Weights of a small transformer language model.
Size: 12 layers, width 192.
Each number is 500 + 40 x the weight over its row's rms, rounded and kept within 0 to 999. Layers, rows and columns count from 0. Numbers have three digits each. The size before them is the row's rms in percent of the matrix's.

# layer 3 MLP up, 768x192, rms 0.121, rows 511-547, columns 0-191
094:431445545540424495577497494524474440473541504509496438423475483528493548508526476479526594571512463476497517537532516490507505435512526432365549459565487457577500416428545499510448464554514508497561478471540493466540478519508502436536522530470502544539484493565509584450481525462444499421511467492480566475516524517543576498512499469443526514526449465524508510497522451457635430499509513515524478474501509541485459566549552421507460508508521520503549499426503526475521489517520448535448515510471466471583513475473488528492520506540478532534555508475460503563478517470437507477
102:441521458539510524491572431465522501510457519522551503524508514526525494476510470512568467549480431457464391576533506490558420464466496526507501512542508466424439465533585466503505496546494504483515479437444516472479493457487495497512509494482538502545593502494470557462486447548566540462560558499533574577472437446514494467496587493563597569522475474477496496425452518489485464555563485521511468479495464484510435563522498439543527493525551473408439504453550560464509547527534555551514523504464537542497444506516465522532462509530547527490503533527458481534479577534500436502
104:501598494450477480548601493502570541480472519540518515526475485475468474495434567519565487502492480558454461436482530421537520502545467530537536566467549472509559521510541464498488472573580474480534500528535529430474530549560545487541427501521448620444503496510525466456516472431505562475577492466488423401515482518429529539511520498522528440452527506487464486415452460471533475498530517474527434474535550497454508563562469507581556493441462458530501504488453534454502496475512448549492485483586462503501532526514569501456479464547499499541539474502477467525497478497530490508
119:576457449427475472525573549520457480524541497497486533472520553496543543431419511567426456534470444520449543530592519544523556461465462516499480468509525548487498430512423521497534479510462435553475496517484536508483530531419501488538495470509551493502449516497449499479471482502462561532523505480543517532561544463507508505489514513454539435530520492547532497473468467502458535459527485533512395453522443541449423583461545523468508526499496483475555506468476516496444490498483495491465573538439438512525405527469483490474472598553561513543507537457440444525486553552449589533
104:481550478502549532561512563478481525533491526496478494465455545472577468463555457525491510496497489502562423521526571514530544451444428504458431486500552567538640417429470489517514510507550455492545469459506461467583488516467477498504559530483537440504533480496549513530509475499420489460455506430527486448483443416556495476520526537511457495504487511548506484522479467461399570550530471502466542494523524479505490499456470532480537538506490523479560504497514500590501526528452470399438490465423554493481547501532456458544548485515461497480553473426472503527500570566554525502
096:509494518502453518512407558480530472534556581450489536493420427506548566525481552395482523458509606441466611545538539521469616566479479530512448502541551491493522510558515529497532471531495449525495511477461473514552484454473508476525565480465490483464455520517492473510533428530516554494542438538503480537478446534571535556468511511447554545465472552511463501502501483460478514485469496444485534528547498546603527483486460524452550500496466494529534491485507503467421491491447421482457516530526485524552470565443510498502444496500494464544518553421460447515488537564460518473
099:472550465573500484463494561439438503417469490529456534482562497522508529534555512513480463444449502516545519570484552457521497453472475513489559486533504474507446500491478413467474552494571555601501473497449470516591484434522448548454494518489556501528428489511509414555470514529493504529463536490475562454504535517468529526540440516472534453589470561507528487473526573471518505551436527507476490463556568556521476427527437513526465451466509503542531477538520540563477581504523540486404496508428500499581489488477475448551510490503482445524468542583511525502496505573492512526
103:435493516502588481600464512519417509456432489486478482439501532447531534493507472550485543564573526513506402510455470483528506438525471473492461544503468431541443523514468580525501476502474537492544539541551503472559499460519530448483535515441571471492532516497426561480435458495537466475524492480486517460455543479488426536608514526460478589495476519537482550505477494502470498574454439566553488458491500447439506464524522513531429523535554499519487500506498542522486485479560568495459469463532535530513520464464437517483553571483486418499468562567536541518544517512448571517
107:423574482460448462497557571513512508407489443545514523574498593522541423556558512481531551503469604486489440511578477521443529501474463495447560485509506475533458508542507517515567549526544519528515472496411506483537545570606539485461428577482493509472523489472508564507553546474489448435487532489485528509513453491489491457515456496463463485487500478513525479513574555496513469480491515483395400519540505538516450467527473492534507450503532481488538457479484549511542504509519536552489426495492554489562534504504530544509493529489471384528510455554534531455518521541470527497
118:568493516462468508406474521511463494492472460465481418478465510469454538484551534500475561443473493478524478466498535470441505472482456505482542485565468450537525460498532521446551584509453490557544536488438407571495474485475437552518450459447498528369479538542490507411448462512443459489561500508435546520502470488523493492492451582469466553466473522531548575442480462512511538475537525428500507461482532488419477477488439498503548505456492520468533539518490523537439493437473504510430482505498497549523536520590542551503484539527456494449479553489548492460508503565528556584
136:512547523543470502565534521539496552413523543450513513495543569431471501606592490454464479492467518498461524506478445513465475493480447506500462521487446554432498509548447511482503535514539483455486418503488460492448475510597536510533496463500577464476508449522478477498475538529491479506494511461543492422510519504429536591452492485501528482574509480522537518517511481484490470567454509474511467457534574526543436500556527511473542461451551422567572550572484494568472482512483449486440450465528513560481520570466579500506448563476462485483498517565422561541479544478432495472
080:523442497524457395564542554437480493571502535478525542546511466559497548563490457521484487478559472478541460448473510508469518449473470511477545541483464495506506559473531500500531523553532520541553542522469519479520465469554457488497514479429458454536511513467508585514498517431506437496492450496490506454514538502515484452501398513530487378530450537475468421440509515420489542547458505479525483445461461511471489542556482480532444515475528582618449512501535536545498459436499552455467566430508456507555518396541523505483526467536517504536492468462525446457435508486544524486
098:503522574478497579503462432447498476534445502480438443459508441470424529526480533518490475576471489506418468479539474514436478476492450536514490504422504437510540528472435459466517546418471487460527482544548502446537538531455523531474579499489516529515448530464516533421443527430464401590490531456469533460479512482538464493535485543497494510554550525529551453540545483524481523481437597514431514540507479510538518537526524517505459509549509435486512591520478503499475465518580571500472526564484446494502528505490488537460498464473536519433527514443429485517436560521454566490
088:526414453508484500459549537542459503464493499437426441524476492440533480470586464493488581467480551562540587513543457472516474545537530429473533461531478506501485540551471501419504496520496552523472513511455465469456465544502472489513433488469498555444486507488411468487550524465489454426557473530498602526540522503504509529487574505471510461501494536455559485536530467507436517482530532485530420447486531486564427489499411501473465490450481540543467502520496486525459523478539496358513503476494537536497480546561524534437513550532498498558474464522429500541589494501443540526
094:505470525465523464489515509468462520512543546437510564448522500541508528449493521494568500505499445503504528393527532492504469457516402495461529469485536520449522481531476503576454516518481514556564513542577533548572513517487482426483560532540517470428462530552499467461533527493479475488533534467494432451456479485517469408483456498431480486541538536591471562559495503485486558501484539416425450564524568552505485511452443508536555462472529543500502459467498497476630520433467496436530489422492457526538497446550488478500514573577508512503527538440476502499538509466495520556
128:480509479488452535531503521531569480485394523506452500510485515508449476551492519466516427492462546481485421517507476480520492449555452498485429464525471473515450524455483506534525573446514471493540431592556435450558536525522527544492479470477536543461488499520512539466449480487485425470498491532580567519562532459523466496529485471537511453461484510460510521498474478565535479518482466520476501471517565580537488456541455560539412534478535522529558583516491492541549529526481486436479556468470604493476435502519498479401490585516480517470546549628445444491488499519508456468
104:464483575439507455480526497553494535435509454509576456544470503456542519551497588471472479565495596548493477469457532499539461478453467562492553510482534481585459482520543525492512525543479503522530414527470467512487521491514496425581455434548546525531560548487472484425442425535485480440534484536571433421483487531457552480506508524517443529449528512533547499534483473497531469513507454502552598488463502509473513488564501467531544503546480549498492460483522521547444485488490547458470501472566445488495560536527506520428543443493488573516493494474467474516472486421523525618
086:507496507499473469519577542501556513507458479587525491577485495466520549500512617516496546526451504470458502502541571480550549518457473530531486507452491530509555498432532481588448433511536527454511525488420472477453495533472484497522507481495444530443496518467433477486465532551448485462532451486468474510405527545495452485459465475416451514534590541471545446521544520507487524397585510506538514496498467456514462465493512516505538428464581540492470473574527529472516470511538397564442469497432525411480515514491493508501486503556505484462533500573531526543526426512515447476
083:519498475556413566502446558496507471483471442488484494553487528465528488511502576529511519469566499531496543482512448506475522544536499584488492486495430481502576492535561503581501509491482504473481486487502502496494546540633460502436457478528440512478423520503479493456498506523492474451496531466480535494464540530500528475579445527536449503424491430455470490428477509441461548512511501505543535430513532480554461474508424421549532508492456535531463515538548449428470543431519508449374519483544445503527517529484436536523513508557546450539503418462494587543530527447487502457
098:561494493470501567522479458571525580490475526497526508559473462525464531510550520439606488499546522537451522451530534501504526469534473491416515535561479547454521441485470501519533505492488501488532477512480459471461528492528492490518526480501567516447562542544530517488484503463480526552546583543522666541601445478453522520418547517458535475464532498439485467522482460445453595464457534526530499471486459494461409492455564494483508525470510463534487571502514499550483511461510470498437528456502465494507518445511490542544528486495458543477540564515431470487506391554551504480
093:457446561583473539490532440535480487531465495524515465439547473444445540569514440449482453475479468492517492449506495465504514462483564533513461423501464528477428446476544439504488456505530495415436470464552457547516474551553462481530476451507517516526550455416472507545540539492461513434492442478589530474441487464522459499560550516533554538510507484466483510524466448482504500581448456456566484482584476551448486563550504470536471547593502502466477504396507482483513490558532474450480482437515555537553504484536493462535508533448567483466490523487562535488503537465489493425
109:465547515488477467541506548568481550533511515525469447489525447496544507415422480504426526470476494502468496480556488490508487544533522486465439417471524613547548530459528545499493539501431518534487468539559476505493475596486454587477508510594464467525532593516482513505434555495513494517498452526456492551546518476518491510543432515513533530531560490551500546527489565429505479520511556525475453463472483481566515487415452449573498534564470522547522484543486473461490453446477477501503513419519479506586510533575504415524512481552455463532446546480535525520515467587533498473
120:540484451491484481450474471517510579469475578461444509564513554477515478487521558534523509574491585454499526520513472494532524537494505494482502529449479511557488510466445521486465512421455506451533505529494516428480473550520546503448492584582538519472439545476496523412539523463382459502524475561524494571470477514528435453521482505501528420463530511528483432581472441484436498535435495442425515536515478489515477480459475471486489595491580555482496522532494439531510501547522460477464524539473514475538489517568507533503481484556433519447429508497582527490469494551438470581
093:527465497457518543490494537528532459506475482550508500529460464477530494510533475522533454585488505515485557508575549514392465493528503485507568460529495484475517565538556504530511486540554518507438507563501450598458447535414507546553483544434468550512509470506437456491457456517510564556479472540539467480459498543474403540465503510509519566504463482524487489475564423508549407543476517490570495462446501486529501490496472514575522465436543444462509369518499547509510512542510510473567465523563481489530495516543461490466482436451502479455462420577524494510427465455454527505
092:459487609481464494473518423482460500513564541439462486482522484426451547552454492450522494557466498505484493493488509572496439560445474588508583542524482463449562461443473483536517538482469506510531487528551495419548518527519459486496435491496518527514459459492432402457509474506510492542482502442614516527471494468441542489512498452472443480524478536469516547498455520544501501457439504491578500518481536571464449515465405504438463530513484392527504516538573483480483487509544505509479487465517516571513458580522461515571559453513475529517543428502542540481536534450500489483
095:518437494560429508454490502492542586487527587466445569517465495503549512525410535538457449544517523430568492461465525498517534473497477503416506496535630491574559488456467514586478481466529512465519543512537564548464463496561604462470510447462497478542463514509538488412499516462428486451467467467421517512497482540463541412505523536564556509442467492468497496558513545526521505468511488472498506494510463509498537536459512476496511438525504470535506577475504509493515474448589516533430513476531496517520491448522491475537528570535498474523479464460473459476504599507552491454
107:464431494465415572525529460495478538468441462519556503436463463572464486494541407550587519499562540507522495455444500481473470525509488412471507499608484520506523484531486479477575478559551525469485501464515475419553502459523501529516451520517424540485551454477451491573493512543551546504523425510492468526523589506523497471515506495487504514486547513474499469476539563468511422549557495500515504499559523618531481520554511517467551431561541482495553530483591551525478524517503454557518476437466547528498437513500489486555491552483556463473460432530482467499444554502499468514
105:529504486520545482466515476478512532476471504503505504485437424503459462539450469518419485467515402586483419551515505530514478507527472435547531461459506458494485433454605524473536471595466515452506471532479421535486445462531575477555543493562576486519486479468523491541527486557484507440468538532537478493470494515482468566453531495460552501503499442468458461492450518500456469504512545459476539520529530444439468527448469524541551505531479485563437489502468471508522502535550510558508489556464453464413508432566445458585513494512540547454562463460539460500534487528552528602
095:419467472521520479493506424492468571464520505570524427467543509524558545487503443503465453453505505516516533548475406488545522551463569504523500513529545485470513514427492541502524478524491571517561471492539456474532478518491488532421547485491555436521507567419544477483508493466500367457500492557490559484466471503580488506535515475507443485477499542547493442620526429450543515429507502536482473530543497441522488501510537535467513520556578492582472529499512563449511510520512537484562565496469509479494476517508514478544515523543515504439462492546404453585516499515578495522
104:534573503512421508460506539493550530469514494480496459507431506518532464506491530556515484515533529556539502476518514485580542493477379444494427497508565541550481553542554513449553494590567486483504523532432464446491527491531486539465523527500500517478569475544476543476530493574490548451512529512488447537434455506440504508545458503495482416440553530521482596481541490441476499462469462500525492533487436480510548542601468580495532515468490565445506462531549528522470516441538459477485531440500501485586449474509537500507597443566507525514525484531496448532438426466502494467
101:388515482461531486502520502460476547466601520510502563462502406480512477439535481575403444502548508494430455467466512458506485551521454468542442474470508448464450465465512521542497482563439564474455523492492508512477540520438515479592561513440531499482560486518498485524497474434468519467518424487460511452484427521449586543464494493460552482493524510476556549397527458550456472555525486450467468494453534500473539491549464511581468552542479495481504531512529542511503533547577496535480510476549480507480464444575514416497457529540532516504570511467495479481526468450536537484
098:528480458505461458481520470468530500514514439510469478472525452464453454495479542488516512518494509541482500581518423575402545456536505557429484534485498392454473475502487459512516548562513564406444581577426533512492488534569470481452537440545468605476545502494507500516512507467512498506554548525495504478486493438487476539494449458458479558518439508530485537452486475540494534468504519536494470551532550566448508535471503480517523441535525507526523456424554531458560456477484467573480458411479463518446535473392498527508506566575495464539468489519465494537486488474423498507
092:515553516404452523514422452469482494495497527526483489478502483399462484466538495537527494465481471453490541503514458475397547522501417423485585545538572488449412518549579473602589504457548479454472432433514546526521405483523467468474458466488512502437484512529514494545473570528455551494457492433507529491546486484474517577542490530493526507552508550569562525566559465496475473531470491504533488538540553454451470537522546519506496520511564523554502424543472535519535535490548482540448531510453454537463526493457498538477486472460490537476450500507501521517514500524468446537
111:430516462527486584479439522480482524523498499465509481505578512498451477496537531471494485483495539545489572465527489497470505515516498603464534500434495510500389567440486518478481512439539497474532474489475479568538517440517459544467550528398538526546510521498561487430534444470498478503469495491486508486519491527549561460571536531470469496538515588478481546487409494497491486412488473560494477522556523507529539472502459457523457559524600495500514509514444522462454547554498432456515460455434503503468548448458465512483515488498494399395452459571500497462528455524501496598
090:444466435536555457489572519477532484466466509449495471472497506499507544518500493465521557525488507513507439515475470448564474516543501529463465570520508414576563512454489574431551452538394549565552509535452476488528505559479525533489532511493485514488476479492451470503446446484526512429562537496488530442526504449531471546440555493553499451492533520515531488439463585541523534457503512486538525501453435525475506553446553503539469423467482524472429529488531535476471421430535485447473540500500415564435447449433500509502544607496476536485559502518545529508505483473431524492
102:519463541544547542522458564413513533516455478487558466456561402469508496484496478556471492501572468592472482458504507545531519552503463510484524450496420533549477408431455467483477475460479562477521552448512458500498441510498487533467552561456535515491502516458494558501508518537465463528464508463451532522501564488429513472494484508496539439547491450538486590537459517503443492552475521407417491468523471509413448523497481509489402480537547544514431534495569553489530522522462488490550534544417453486542467505489494533474477457596481481502481529441478473470492578530477506531
085:495501484512503447504564484463470538527500584549444571512516536506484469452408544576461510535485518528406430501485490520465558549513507491510522569563465484465502460430588516494547438559451500440416506497483478534505501548479551475459471451528446489485509504443485474506518476521472516519624518428497537515467431595521537505506477473466522501449510517588497488537521485487544440464493464507553503518496464582488482474511523513484608445523521531493506545513484505475534520486541592543545509527492504450509460457550570531576493517423506500460478460505514422469539458513457507534
# layer 3 MLP down (transposed), 768x192, rms 0.113, rows 511-546, columns 0-191
091:460519593476497410487504477484480602605558490442472515479526533479478499571456478515415504539504495542515446536512559541499520506480522478474539522445498427469611531526552453459454500457514448578481478441477550531517487499541523531465540466461586474482447479500528552480403476516524486491485458525459521514477504518489493545471499484505509517501483434408529517531488568497480468510507406532468514440578503491509512445537522482496567523444450573495450442527459441555497454506530543449510467513497542466463528524476541489515480528452489527566476525537444479490439482531558577510
111:569487552539481441523480523506526548502519544457545513463528463488460592505580528546569489510500508462475434535553506493520476451467615506509504537430470450502499544549489491550510490491432458469522491524520535453519478559491513465448514493553521478526528585480495486548544451507516552525525598412532481433465450459484471444487584517490536480529426475503540522420449459511438525478535487533533496486491473480518514413411502560538511492482507429454495518493502497460570453467549489519460521458499528510492418481484531521596517546559493524541470517504459461513476507575437494574
099:522506405573426505513508465526481539474500474508527613481482475514540542487450510456553515459460546500523566593435501551542449454508494518518486523483506556491531497533503509539539487531510497524458520447520528475469498475528497539473534541481432485408461472433496475548523498464476532444538491511510534493510440530487505434543516505511441481527527591526463429532459554467515547500517489533579506525520465479423536513541505577475379430463464463540553538546572582459508513528521495486473540508460499480524500550507445554497559500514408526565522490473557429456466504484500535435
126:411524528480500494427493474504488471496446495495434523516524527453462472558536486515444510496468460574458604542512486495551524514479501535466429468476468497488519448511442463527514462493480603487479455538591487536512486490497453554503498492450473466537482523468569419454484489457547488496548512538510498485551534507457441555486466438523536548538564453515573463503487469465483546481529530486498528440525496492438601530511501447453502483519535473464476592473418519432515485478442508482469497532446487555563529470533526481477508491590570539472423548440454518467514484544393528529
108:529406459512523498512512438518438430512492450479557510554532510495471437508531452534570470535502500563538407501523570436492516508510554424505550535512491473530557546524499451538523526487535571537500442540471588467537518487528393519470488435484512505498422508477505449495527459520511469432587494529437440489524481548461506506461497568469493523502528485492531520477458551514509521488504492491485476454494549509523527469487542534472392464509478486507481427491519525532475514542423472476504554561526501536468522552540547494507510472502518506415482370506473512540479499475563397435
088:503501499485521517475503494488514487473468464560479457491420478499529517578443578468479470520507493578572479518486460529527563540477449498443459556572517481510535548530509467540513527512578513536615476473486468542499509468461453471504550552423527548506512481457554499501454507513584431484505445512512463534483488441463512474487519437527475471508466521518509508506473572444550591481491538560514466548497573534479517411536560493497495532471484454450484451496512489580502475493421618572463485511473517531476552540476489481536469509535516421459541529585570529526533540566498461476
099:561500455498462494499480535550545504492497494466459502491429489467558459503429486495479495434528496552530571532511534557503525463400530499545434479411483468588427482485445418469508447507532443562570507438510515505479503477455521394526435534560466469592553494493446518491428481510435503462515451544495518495560453431491482488503536513502417415547478467504450556470464502491516539499514472470526553507549490486523499476503441525476452515505432491480489563514538487516473519484538509460522542528472493450515520433505557504497492496505462556633505484510446425507477505534554513477
093:488459496508533477508499434536523509508478567426528514527531456460405468452444416518547454516472424466469549474457422471490474488466478444447491535480501539551520510458492413539456510465534462608525529534520567475472548495520481547467510523496395568556473512523496465555500519507524506507534537471462448474522428436453507457528552569454507568567473541587469468446557511514509509542423539557463517507527528532522527497494487576456480536495392466497508543475483507485497502480536495526507510553514579484499512564514492557586486500520508499483477467427528530485529459471491534455
105:543472482496473462485505482519518617500542522446515533535461552509478504553471489535510544486457505510482523430514585467476437518465484437538539584540487437520486517442501447499489428483506451540499563563503460452465509547432490521426502563530467491445521495524478486468511557506503487482504443469517472481516522501465549445531545471469483502522559406464475498461589448496577508498498568522494530463475520421496499524385559564490465557517506526484450478554464508545435512494416450497528537499456452507526525523524574515481537498540495495463452484503484550582525508609579495496
120:516503505481474488534545537490460569498566481430536544476492524474488524519549481511465523453430505466493533440601475506452499481499461539508463405479496450561545565506470471516487508560507526509496487528568477465532555517543449464496448479495431488467551539438508620498501532486494482447511556447447547503499555614559474537477573492487408444547553485502557528519473501537551535462491473503507461541468482516494519447513421440484548456483511495454511541464539485496479486508436444477458550537513502566488453463532526536445467525453494443483444516483447398541560530489472446474
132:463532512484482454499442489564497513487525494475488534509476523475542476509559438483466477559523544523501492426480463485620522490475452471560475568478547482417530462524556531474517559464468469487430522446538526572511518510524572436514524486500483493528496440490514528462496564510512526554436465486451440458454516493501458539471583511474531433574553453500475474486571532496490473516483560469522473493512542452594469422604481456486494484520507459486505422462485485491468427469493507458446455460497393536501494447575534425505505519454513462517475529539435533552469475574514499476
087:519474524437492552519454403538491534457529469543579496475517486413511440436562516556406509541483491500532460583530548533493518541484503519495443463477537467524453492491444538542589488457547496489496524472457446479521515527476499519549554562504540457512430460445524479475505529524485509456473492526503465419459472458437526507456463559542470518527447517453506511570467455606475427562511520511529458502458455482458447558490480475402547537466526483513471468558496530582465466523471578513579537492504479519522517462484507470467502525478561487517501482574488476482460448460513428528
110:496499450503482443472515648542524520485421510526480479479534533526576501530457565536526509444546491499466454507514524473527499482489547510500458525528490439515486494458491547508561402556514459580460464532481446492489550430475411515532412488472592505543581478532430557519483445467478507523510530454478529476569469511473518434496468449581534419441550442534492496475497529520480607495485473554450488501520495473493487506438532433514486570461511544545442453476477499500520504488428494482494491494462433452457471467432492463501504534493551496482530517505459472470485529518490467571
098:523496498519454564480496569504503537573514604470555458547479571519498532520467538532586508492530547557489512566483499503494473515545519525472550562462455416554540470414452481517477486551482482487542478446500530539523499453546528455543486471545540477438494484464509540555513549506506566508541511494546472490443467518485522505459477477533466602476410467545516569443508490445515556475450494497551483424470455478482563574469456447502445452595493490485468505458539491526470535553543425483559529502459487479580568515418506504495484484546473531452459503482478514462492509499529457568
102:456504544443623525517543445497513540487508500481497458491535531526546457539462486489498463455531511486523495480490475427508492525575549529501501483419461534540440562540551487510534467503433509470463434507455454506501479510537477523425447487511502532485528480439566436433456527523522506424528508522570417506425499451510546546528512538481431492467463523439552466568557479469537474451493519552496475476500493531566528500437501469535499567516512436468516535482427517441450527507428459477526511430505532470493478477412454522457520505514531541559483522439535466480456419489390522519
125:467464511467471571493445534461511537474446582527495517489517459463476471459403512507529517478496496476397531510485558493494514557497487471580618478492492412507508539481486557486535550476462473490443541486443490549449544445498538525476510467497468546497562463392518485458530507427523522466515481461493596504512532507503441506571482513457530490495512514511508468478457440524548475448492489520534549508532495490551491589446503503503464511526573551508517574534431477519523435531499446554517531528477519565552468475570522452441550518547543481533463516541473492413537467518528595511
100:503442496455504475483562556482452537486540499495450549459474498508499475576476566429466486517480473515525486570501546513523462500525485533507517450512537441501573519466550524546498504523427493453468562463542468551425488471465524522492508550588484522489479474497489518456530506534472472544531441433584537489490520613422500474396534551487450580508529510443472468411483502471541479499464480528467552475534520583466515497472485488447526534507463488576492527491517512555424500523588612443496466478466476491475514491509505529526496575483508571492510482458542522483445543470462589463
087:445490522515484453516497503518534474463467477524442597535460545528523446506517504537512442414508467527588511450468449475473399458484517463529534530543490510518567571492524538489467466477517468511468509446474502448546490454466474473502528530423453491520511508477446496482503506399566476548519526469527478520468553509524479518525543580479496518470428490515459476473514519519546532490513455490448532582532518511530525586514523547504462568446468488555509524487466539537499423470483576535538588490591505570520456558460450562486519558465513511481500538550386516463508549489430457460
089:482592483523534521406540493552453515510476423493488528506464471534505434497573515504495560568465518507506468513441482535455435523480507443475502508525494559487570493539507549456451434466475492504478476523450511479527563533453477468457469566499443451588485500496523487519526486527529472541503511521513478468457476432514486582370512492483499517522486478528522520500538547554539515478578497510566530542522529510492523438526590504443488425479534397461529531459513487502544592441558546498513496462486468529443562471539463495455492539484522534497453517583473541480547501401524543463
104:536492577495481532493508469482525520510490534529435526491467484551494465474429514508542498471475499426515497521574568524533534480478508538474565508439518481492519493546410544522503456517494489561520497498514522494514464513521511428535491446486542658491503490479453461465481575435405455479548531455567501499514508549470518535516479536546505424534512472500504556474506467465520505414404497439507487504473429523534524462492436463503552421478501493436488480423512499508527545436493475447456559564496524479426430541569478497471562505458535458494487570471502421526505561471560501512
089:523508477443504507544513489408524513560542554516504554611473513470558545489527468484537510584538537491489524499483518458519412454486495511489518511454566442533578508462451528459447504505477498464471542570522474541494525602499555511485505561511427479481484452589528574408477534472502504584450512560510495476510445471518532507518457534533549428438561557497527462478511493520529506515536444518529431416436503460489529455506525493448461451557501468511466430482505497442538529485562464414485463495509480476516514534529517529529463558416518488515524485456522543457449537520468538509
113:501515548449446495572473473565534505577465471469518515449471518517581530545544495413543503495554541549530482504449525490483453548521493449483515475493592507513539476454443447459466528445492531499464558513540522458507473517491479551433529563550463530498548469513449547522468523495532506499484463517437483420502463462583446519571492505412529606387436503479431455457495495456523451507485577522547472495515478468517506502480541452397528492548437469491530481513540518526494527503486495431491463469416508502479479464515446488470554500462503522493455560448461511477424475539520519467
127:529512465557528502518506557493538431479554464493487507444521546511521535460502522588435513505491528539475481482565503496391564445461535612545485469456457510472563433521553538469465427403534517515506549525474443432484466521474547448423501525465499462525532413473460556411512476555534445474463494490533557592462461487500472478494530483498542534485483578529497499513520510545520559485491421502473438462459549503425489561454518532541576485481539501499452520479469417508476451567510501516506494429472500509532473441457494453508460538482489488451525468525513530477496497528472521532
089:498498503447492486463561470481568481515439506463507550542487542555514549499521467513480509557480525518501455460563470503455514509531493524485496457438541477441503505515495427550561517467463508539490494567455548567465565580495525499456505459496485495446505480547506541416569518514503469501499479522485437539474513552502504477616473493478446469448588469460431488554421582490485517515433401516410461494506451481546486521482537479504412507460512504447432496498579467509508541481521525496550503607524540531475487512517481510536460471434468397493522517481505517525452406538527483520
089:498467485546459501546481483560458466572471569425468425546539413493464527469488545439528542565501582411475513475487543503477517435450479512525562504509499518445491459469481499453499471487483522498548490531500476515498518571589516468585509575444531457481483456571555416532432429581538480501506533538494531559530481456481435402507499490464469429432516499517383515500529430486485531487538550491473526493507428475429566465443454500519490536510480480498514476486491473525416474480551502490519510563501543469494509493519504494559462493567480519517527508489517545505448496490538513492
096:504540554461465571502487433430467549468587459486480468582542448520519463549596504544486554529413548516480512533499542502491482518502465520465442439528473511508508557505544446558563526562562478520496475537488519499532468563540500495512512474462483499509453471507492496567497500541513489510487500497506527486463499438535519507514473523497510496575514416487474508513547524587438528542462475441541510537491576464465447420532505468585455417487541496471518531495492604474500471501446465444577554397484468508467493583455505542525502399542469538500540491484489440477477518457521482514
101:501553520485492475517424545489502532522517495568439559556501513522530530515514585513483481517512491468523499505546523622481555470480562499505521456460517503492500425568523566505496538469426464480513527508539499554519446501509522399497449530596498455475480541504419516499510502465459577469450546485535536423490451444473485566480550435532551532482506484524541517475435447533478529573446422565500549535550497500507546523485522480496536534571438487471494500501451478492568430539558480435455505441554483564540417471507479498443446510475523520523518534496508567562505521551500505493
104:569450485546466427540510501539504520503555489502575532536470377485463500458532496468482508515492567451489494480565528452493506459453544484579526532508475490583520462494474440444516501514519451531422449485455454543492489531464545531440514455483496437486517520501502436523467467480549521460485543500428493516544511480573540456530552517511479532525493485539532474539504444498428505527468562506460520583519510489499522514541453527530444486488490491559464537545591493510459456537538503409370555511522540525460480520480435537567535498502459496535479475583528532500597510495523485582
098:452452496428527459537546491528486465525460478438501506512561472410506530515526453473506539514513424413570599517535559518544557515470439523514509441498456556481562476493459541466466434434412574507488531556477495517442510497536470439512474486537462458468536458550484497432503500470452521488544505564550478487495525446497516506520444513533466417503533551510495482532536491535457526393511451488496508450463538519508439486501519487491541533508509497532443431511547477471562526475474506489558502547481483413567493587489442494453451472476527557518457485508588451448520491559495472536
100:584465432481459525464472530495564472524463619533507509421534460425523523531522477463508531477481543478502509554507527511544459441501540491456574488512523533472505477539513472479547480566495521534464486557486546494473469516483530563461467507430530456468446516560558436551463446507515447469533520577515520470481438515503481519561478435524429439560491552521541464527478504553608547496617467620490549489508532500476544500555493515501476421524483523488479499510545486529503481490431521507465463478467529476497505422563484548471503495494475540524542459516571535543467441502517533458
114:565493454484459469563543443514518486492409496476538454571522504572478558474543394510517494530472509437582510484590463568508511514461492507445511484503476494523575447507493461483509476505522527519548499461460427485517489524422464529464469521457584490479422496551567411483547489527566485508522502528451443544479504514528495450500514528484449534498542452493479519556540515468521510431547500506566503513544476542464498445489480465507414455461501433440450500458556545536534533455449510556514489465581544472519561534431503521559496485480514472480469501458519556583559499525433492491
095:510553473528509489507533526517452475435495538471554571531566488510455543456499533530525521545533519519505520401512558437487424484427533483496500491515429559545511472507479539474486489597439470610528489515497524394506495501473456544504490514481476433453437449534470504525500436613459516485484464533508494577451449489499513505511563539451501519553486526503457474575565560495508479487527540471445502481450450466498448488515510521445571492515574435471509449484449492528489527529444458534478581498487515535493501547584491487532527435456465511468513571522507504412544499500514514442
093:481552433524551489487497498487532577525498506484433515549436540483536535574517482568462529471501454485530525497474541560516534485500479503566433523528458478430492538489531479483480475532429507472504517515442529469507448494559461502485576478467477452560556444501427502543465413577586419466513483484532504482495524452481512538447550490534453512506592505521463478561449508581641462503495514503532478525496513476478521522564450555469540537511534401535505538453472508463503514504487473447500504549485505565513477508536474476457477508457537424451593582509533510516485434480487496485
105:438473546482438546474483460455465524535522474517547431563495498499494412476387548460554555475568432511500409510436526464495472487534483489460507553561450549468567501504546502485555485487517480496519518572422463537516490487507560540490520508469509505508473453507513432499506557505464534540524451489498453506458480441510483592503431558471510565467438550484459499503466495543525440558507458517498473465516462481543543532539480420491491476517377538513541492498461501508545568472486545480482474503512462445572578413403541501504429542534498527506502486479493532475545498489481505537
092:427533451469536508507475480557539464514624457470485551412493516525491462527440490430458392513575547506526509513497407494455456483523539440476523454568539501488543491513565489528509497514495532482461501424492471530527493582538543532510469467485480462510488514496513403525497460572560470504465520530455512534493594536506546519556462422463465596456525515532452486545501521415437548573524443530489500518439481521476508486558473557516439463499493483552436478517526442539497534500550512455548522531467468452528535504536463514528443504469478512521560469487541507451510521449509502498
107:465538540485442445425489522528471618433481570494513535476501506546511432477501521520495443547467556417560502508501452523509564514467479555507462477469520485454504498523512544515516505489459514603433523496506496516526564405536480455532416518527497469447509447541488467487433556458498541439535446551490501537494428544545528472536502443484574515481528402444530539495537488469478500486483478506545491488444439546528457499523540508513559527455507479511537477501541448479486498447556489445475459561537476516475511553538470514489552555526503517510507583497517394492540423465457572478